config.yaml
num_key_value_heads: 1
parallel_block: true
init_std_qkv: 0.0414
init_std_o: 0.00755
decay_fraction: 0.755
batch_tokens: 32768
Each number is 500 + 50 x the weight over its row's rms, rounded and kept within 0 to 999. Layers, rows and columns count from 0. Numbers have three digits each. The size before them is the row's rms in percent of the matrix's.

# layer 5 MLP up, 512x128, rms 0.218, rows 29-54, columns 0-127
086:474450532475482501511573448498399523628486472482416501487499503519541533500545481571398543608452592549520529528421480535439546509482531453455467463531516503480499528548543466507398482449511511549396598531478432531511455510485492495438493480507410519461516493554630445502427444391506558490444504479464471450474492521573428549473457424566569476531635541468497434556546573551541534532524
096:451481529527501479579487619517497444430405593475462488525454378516536530513480501499435483503511599586481544498505543517471479552539558568523459469447547481498554540505430502570523542551396556436459505492492498507447485481446536449523453571479533550633521563461430530598468443481556437592424536581477487433502460560447534492538459455413444516497579554459559534555518388469505526502493
098:432510474621412378507468484485584472514485487528478489452415423546520563516411533379482561559539474495513510469653495546520448426495593463405466441564504497523499490523604464508502553516456498422442523519476505427506525499499523485461518434480439478506591504444500508516570560566484510494470496486530520490561456395459545491507444574375513420519531483486598499477484478449493503560452
094:476485517521461518499653583502555498500468470510463516447566401468529528381526404515505486502547435528499441602474473409551413407462431517565462521463464515585600399488484528534498472423525520458516552447484529499530528521605500505464490565432473525529467474570502545531499559561520517529508450529516482509330514518531387506501534566472431485445547457471422502466500532450488506542532
098:539502524476506500540527512492558412471506490522483545538601601515468574538513476539443409491503499478474455407473517536534571536478522554486557517569436607479454603502525502533430517585456473515516582528520545520494556520509465426499380366566496477369530562519498528460572511512515484457445590473517504518485483544431483507489462446443444571457548459415564574531601477424479529441571
106:437509558467471498503497565493442460556510536485501508491413544466520543472518432456522531534492434438488453589504483559512557516428434443459546505419520541422565461471390602495504582482398577483533478540572574554511553537552393609534493586466596554474508480502514649491473408449442445458450519526487529513416464554465457453545556484455492552580562537476504513515538548507462496538509
098:558496428510544552429485435481478444458452495480598467416528371587555440590465512462477510502468441536490495441403510510477570429531474523616538503496385493490620537415554537505538542488534488434550472449528484437557492513534453481556400443465457456537515521534593477489486565551460502490560465569561483495484461458530446595532592455545457449501513467464550519513480485529495518558609
107:565404464414443545486504442516514491493516434479526546506575422488492566431559633530526435588561524454478501446595476489425546555620460472486447516435498512464614558495539554507537513447528482452481485502473479571393547496560519455471486503461550478501484509454540479479527560508544481517549495525549449386462522464587392497461479476523537490635454516466524595494557533582450514451479
128:493427597568532538478522477482503521547479541490488563442583426516562489458551495388485430515494526479479556416535478514436593542552478478542434492551516415502507492475507502594440525473407477470509432553544488512466477449441515534448418493505472558540589540498390480402539449493505477517489548568550415376520457513519511412559516556514460524601533538547452537488385542488507419421444
090:449499444458435469492518571515461411512478450461446497517543490583566544509438532477518413554440499476583523539447479458623408482464470463517534421512462496509472506461475489527525453444486448479519402577571514487387528493458454471610485504550584518502525541457480464527455523488431510361442568503522425492486543416534507531394496533492484404453520429543577492505478553480652482507512
103:479589444473460453537408491480490529425505592413431494511493585625491463407501493484514496443513471455424464518486484521573567429487520560507522437481523504477464584469535525523519483537496528390495511433570514534542544587537509478491406474455513405463480532376450568472482512462421551428488509465499473469507560503418495394535478495581511492488537383525447511523505551468515521509649
089:523500434478563470487505494540500451499546468488379577481492455555555558494562579496473413545493538546531530446460516505431525557490581489493522510513509592541504425611514509552465539435435559531478509456441535578570552561466534549521450498475483558457513501484475504364408510500366404432428430523475421448513591428525500437499443526548422580475449548514524442481522501468587496465476
098:520497427540500490499558485542510578519471504484402461449482409522546517413504525456490562549530552485517438473438505519508545468498587534476559467558478467557445487569472507544422519493408452469498626609506410526588491500567528534493548482445511429447568562554504588577428490486468430465537524586485464379533503493495478480521487509434425460567420486489503507497457449405529482391604
099:469476558588493608554565595448508504457595535617481550436555525484400489523504561547453529542506429456564466596515514551502462487443498432410484586553511469500465515570491501455394566573544506504475568519455451387519499463546534539467479533544459477479442514535453568434504501410477461500526465469458482547505394480500461415521480534479471464436568535552514451460562577482602521527497
099:561541542497512468448486555512542488565511462463476522504576508540473432497639495534570455410550564449437500472581537454416520537506527473470501501565589448486454542505474514528554510494434481423498499553408523562518397434469556541566474473538544514484472593481410532539500519513473449415446563490586470536463585560444472497558441549456436558508589440532511432568401475456546472404453
106:473506485508542513581554528504540509504529538518431410439550549541524504472528419494407461491446473460534497484417482534491482437435438533476556494394484447524469410470427511508495537514501457551489470516582510502529570613564505497457499588454526596444502478508581465389419482544505400437600488439402449473539562465494507457458567585583472386572518533485500525496426519447445541532530
096:464436462510479458468519570492526452492467482479509597546456547424487572440477452525482454481465470531628440557555453452518433457386533567517490444477513495484567545502384519453414637472543550439561536509446508533439512494488485585560547530629585562440471473487471520487536503444495480459533548478378481542484519431468432462477480542578600443404525499510518516458552509508503558515496
095:497460393475542513538524484506441487461572542459509467434459472499438469559525499575503451464486422536435545454607502597434471517441549491429482498533519551539543427517543511487450431609534463514463579540478486474652539558422501537460466552399490513455478462430542490569418453502510429516555469627546506480514559470405448494556467496454514559448478446416536589509460497502467467477561
096:486470548581440503606458440513549532521542576472518448492508438530472524536483408498530577496469506474494561481492490485539486503577449533470406498427475576466502547530552562474526388516591488431467506494560437442493548407548453524466500475479500441451535539476525493532525478550521598548551477448686533503513531398464422474461380510501566553486568454582474545521508504429443445558472
101:418456477431558507563565542423503475515505512477410452571491559435504537441501443435524619565543538445463457509502521471482447502481513415458582461484536580446487443533512435449437588621527489496477526460540445397622568495530489491531520520401504481476610462499504505442487524433506521484570489555546507430543461378479442437533469498547532465530476417560525544570530524450475485535461
113:587484476513489503557467479460492475383451528473507474476578454514594540533471507487571517545395486426446512527500502436491441495515504550440530511327499546462571651477522530469484522430521475444523525644573534518465463424524485499524556442473504455545496510467517520514430596469471509490534534506494423450609557488530435451529567518550582435534491480476533594450469470545553550542540
101:570547509485580455416476467590453558553452554436418433443429551525562569548552493504530518590556543492506577530477572459518525501488488504481460532529494506406514552459510481498516520607478538514486481530550581479547494559409496564490466454511526507491564523419452542563455594515590513437432531569598484395539501496437547564545475445462622466506530510377485467539494486526452503584513
105:519546465544483473420509509555547482413504525480526458533501467427432496502502525433489402480503516446503544441538561571479546513520589565534438482459475406472537542549550393460524607455496527423508450453551508590439541450437484378456453514449559538489429544481529523505513519478539389420430516438560583508546534519595494446459536532427436494465511577521460511559517481567530420600466
098:495521456481455426642480460497547487389452476551506401435564481466453439521472497541482544473457550482550458545492564396497536510560496510519485528440531480597523481504520599474529438452580522464434519470475464541621486466500513508498500565420513489533436560468458412533520651563446485526558445454577478415532575475561539521510437469473534547478480530531493512542490577416485543587444
108:553527443538531508397513463486523449520390527482536511534533580465464486425537512492506440493507453520566469568501452609476538559492455487382525498541534614583494413498521507509512504550455428584551584493485540450559510488445479604529389521501548519415457577466539479505489476426447513496367476398557513521475498450454448485464565461458446477532495609513502441423517433526494484441491
092:459456471529458463540449481484441503522402509473523481448521417491570567486547405524524489454550496518573574479594440438536502467571497422498509470418508492560491537477545448469486469511493470586507579514556401456536389491455523507451536450406417554581535516495585468501526442593491400488475492456495482441466455442460550524497548494458524472516453455438592489536496453529327509475590
# layer 5 MLP down (transposed), 512x128, rms 0.187, rows 29-53, columns 0-127
091:553562434554591519487530533535484477413455480520609465513515465517538532513467536508583462442482422431563493542521470446517497498511517515504554448490509474499465460502396511571622547561478534506475401532498559473530553544547573515583522586488615455557561495506479593494458508608499480555460464516519481568520532513551546492574499573528458514490493376516495556464381466432525449371510
088:522510427536448587515488404480539532521491484437457509430453546512460497424477485451471496478552465481474528538466398581519501497418541502600491497525451555372412487551573459496527352445501453575434450471555530541530559503485597649494496442503526433462526489470383461545537477449513527512470534433502531557493485450432493505509566501499573524510499547525383460533473524581457531505543
099:549480527351536578513478457493485435484417412485551518481554503509544445553621501574523459444435523545515557480370530508594537560545411559492496456449520525468400505448455475533488489487525551529538453509433557497480394522548572503588522475436515522529539523440546490510469526431490482478550407582530425491452451505519536523535533509553456611495609480510417549447524481528554479484486
094:497592496516505463495471528425383574472495490426650524508479521463510474493526507475410452451561426420564520381483560564452570516580480499543430584441437471621562498564490517480524405482517552476529518632437531549512494528505426520536461514516425517494438528487470434451474480483478510476473517472472490556569525592548520541464534456560475536599527444535482455545563481491571471479509
101:464574556464551573423495540474537466600528529543468457487488485525478525579463551517576465528583502432472422493445511493480474521528474502457548470458487409374570436556433467596524490562543516431476500486572511517523506446506409454480527445509556526526520448465495564520438538455443485544460552531613561503585458535550392471484560499472596542569519502454500369516479487521414451468400
098:522523503421475456476563518523443382487489579540491556457481476530487512491451471530465454545514548561488584478492613444524369506611403529461444476547566489414500504538504403444452416484524534506439499411431475560492487549545501437619553527489460502499465555382501518478502524532453520533521496459460530515482472511542501534527526486543550401423613468516479477548373532532552576519509
107:440533482578503510594435586510574489538538551406505488502423518544445568380487464525390567389490515527544506490556513506500552474515492468397408523521553432552390460542538499585385477493480475460418547525453517593479562467424524531393575518540498527460525432525491526527460544533556559456472484451477592447521514477472491433501430518485512534463463531529408495516509482486431546474486
098:463434479503499541507559515501429505507451450404482492433416547458504400433461447477421514436442466588497462506537603450510538572479526506538475473477545582484452449485476543565449515532358544468455457474517477451418514461525638504575420623501518488554459533470474483420536449450504518515597544487530451495522500541486397536503561546454442484458525424540553440433486434475491474557541
115:501481508585551554498543438480435455478454442461491498535522356457497515420594488550537485542494595542527545483482486510475470482553486469433480559499548434566506533388437463588523502471515423502448336524549534502484488541491629549393536508474451546526592463466473522473508415514460482502447471462522516328499502492549612521508492512506471530436544528539549531467452512501468467506466
083:493569533535498523452537464519535566485498541520574551443390566452444462529551474507429551459562450489388505480449499521371585569517502477552465521422520521514554480604525474453503536561525554487450547433430494564598481448506543522419525546468529508481447473546470606512517477522536479610528463506513548495489402487461447433543481539538400535560494612475447459439506468465387473460528
097:537492530543468597464474501443525455507507507514545554380519444511473415542467561480470481494569414486445547415462548507452457594486405447541630453496457493547465518516463459477475569556450525570447447512560486446557514522536511548557480510554514535513461596529562586503555366515415460460495453475443481580568518481510547504522534489480491551616466479515491518547496512505441359433443
088:467517520510440501409546531419508493538510543518571398453602551417489468573509433421495588421552462482464481548540488515549458440517462491502513512461504443449529558416504525408515514606558445475552493618564469427437521377541435474500530542522549443512496506522539485616523502546552573532528565424457567519512451578427491537479517435451540412529534500491532571539525473499433467530476
094:432575589533528612450476499523453528571475529484557556559498475492440552543513510543451529577467462502528509475479468440539482525541582531473392562476438567532437568516460376437528501565549433466495520448529415426495457416498471496439532547443495539439564445502510473485531409540549494543477515527531434537453494394562577452479508504535364460405559454498541449422460455506523493460451
102:539568501537508398479483449548436501546688475479494474534453470515563496494472532541495522492481554550479469516491595483454454445408527512438485437532471506430491398527589548522558455432451517451509475528496546573482469495512478398496538577548511494535455508477365492484422520493489628540487521532453615524506461582513439516476501512604508499553459507449541503467464470497604565559566
092:485484434525513563534552458509502476441504658484493469498424459466535547522358533431513530576471450563564537572446414468563479487539498522535494456436322534535532439532538495487428489414567475558525490495557516462471547521494415505448537502466496499524535396468609500524515466449529542495480481479398525498517381418523510461504541433506485455501441546485469485455553496508480505612501
106:603423521586535577344490483478514479490582491456510490493514478526491549552435451624429472504460502566530464443491464505493559467493545466637571449453522474451575534525512507493470510445528468501517527548511432527450423562552438460509569452486474542565477505611546565417519441471508470421497568500558423520499521432532545523510548469505482548490438465549544452519469451571391420468558
094:472539509498498486493466410535455503537547511548498475429523466518413540498520589501523549494421490462404542499444495492506537519588486434543506541530429422470499421563517463492456462541465380527504488451561407438570455467463466558546496509408464524539488490479434515532471538563484530605414421539577613542458528588511564514475505558550474448640488603454472502563471518428553427529489
114:541448529550504458440524435513513601440458483454509474495520529536514457540549478515399493460450557551425492467546516557405570475519481509487492468539495575512512542425439413438419532466499455511441608476482527537539444527452461605506490485482555537412539487472476534630470485492481478445536487510485616461470499404555571484478556444513571470425460502580586448468514465520391419567595
125:544497553499527475538385415479533442577423550474519492533499440462431575506506415447502537507513451515482417549456580484513545483590508510473568489423455529544418546544485569477559407509588539491497615521458514512507549481523496473435503470496583447609537511494482557547467423482519505529573527500627425445514495476439513419455495366526591583552558494520567474449504500449485490497500
104:601538468593634487557472456616494527485438510530499537531378524546490465548461479480484447480580508533540576471484505456500590402533467356519501473501495493540449477489416584585459446477518453504481505455444556508495495532457481542480451488529488542577539570438560529596357524459515497539578466419472472546451472488510499556537501550437500474515490580446509422487524465510457500427471
112:487474382547403478563537534532597512453484534506558408444468445458531444552476491555544513523441448506569425521507571481470425595497494413473513416528519464465533532478510484577515401423478479609565549455434482433514577557507403491537456435504579543466507583578559480526571477539531512605533528503439545453461448546523530423527428540455511497561471560498513464488515473534472424542514
092:548536497536468559588559512595498412469551407582581484433495506500521469527382543490415443490520482579495597505459497554634447523518464474517469473509418427453465423514550510506503440441570458507499542530500510544499560566530458492621482507472388490438478525503524476482509470567488531517550445488461491554508509407528407517506551548488407479475563451636488500532563504489534465539435
092:467500490555543470522378495452496579501511546516551442561490460486565531549467547473481565496506455571493498543485446409407553556556446483508514430538563516600460534601520471562515436444460537465508457412518584445472494509534487435506559450507472532525516510646474424366491500516515482465456545434434466564438529517480456548513485528457573488505470398521518492538514505509510397373418
102:556559534467495473543478529453561514591556599445430483550416510514464514574570492545495478470534575556444489481554512515564527475467409501488573454472443493412451445607553446583548502471432556520534500405553499508513446511486502531587561519537425507485555439528397466552504496496551545524527453572504524502405571604517446477453506518551541504516511573477660484502551568471481559518546
107:432515531447432444517536430560414549503575490567459529465478493526481401564455423444531459479511541496528551530434498543476410560422493519507487540439457442414422517473481434479454463452484526489545394512507488500459567466436494485561585456412489510469539432466506565574521569558491490540560495510524550529505378502464542562564481509460582468348524478529506499584497535464460472379457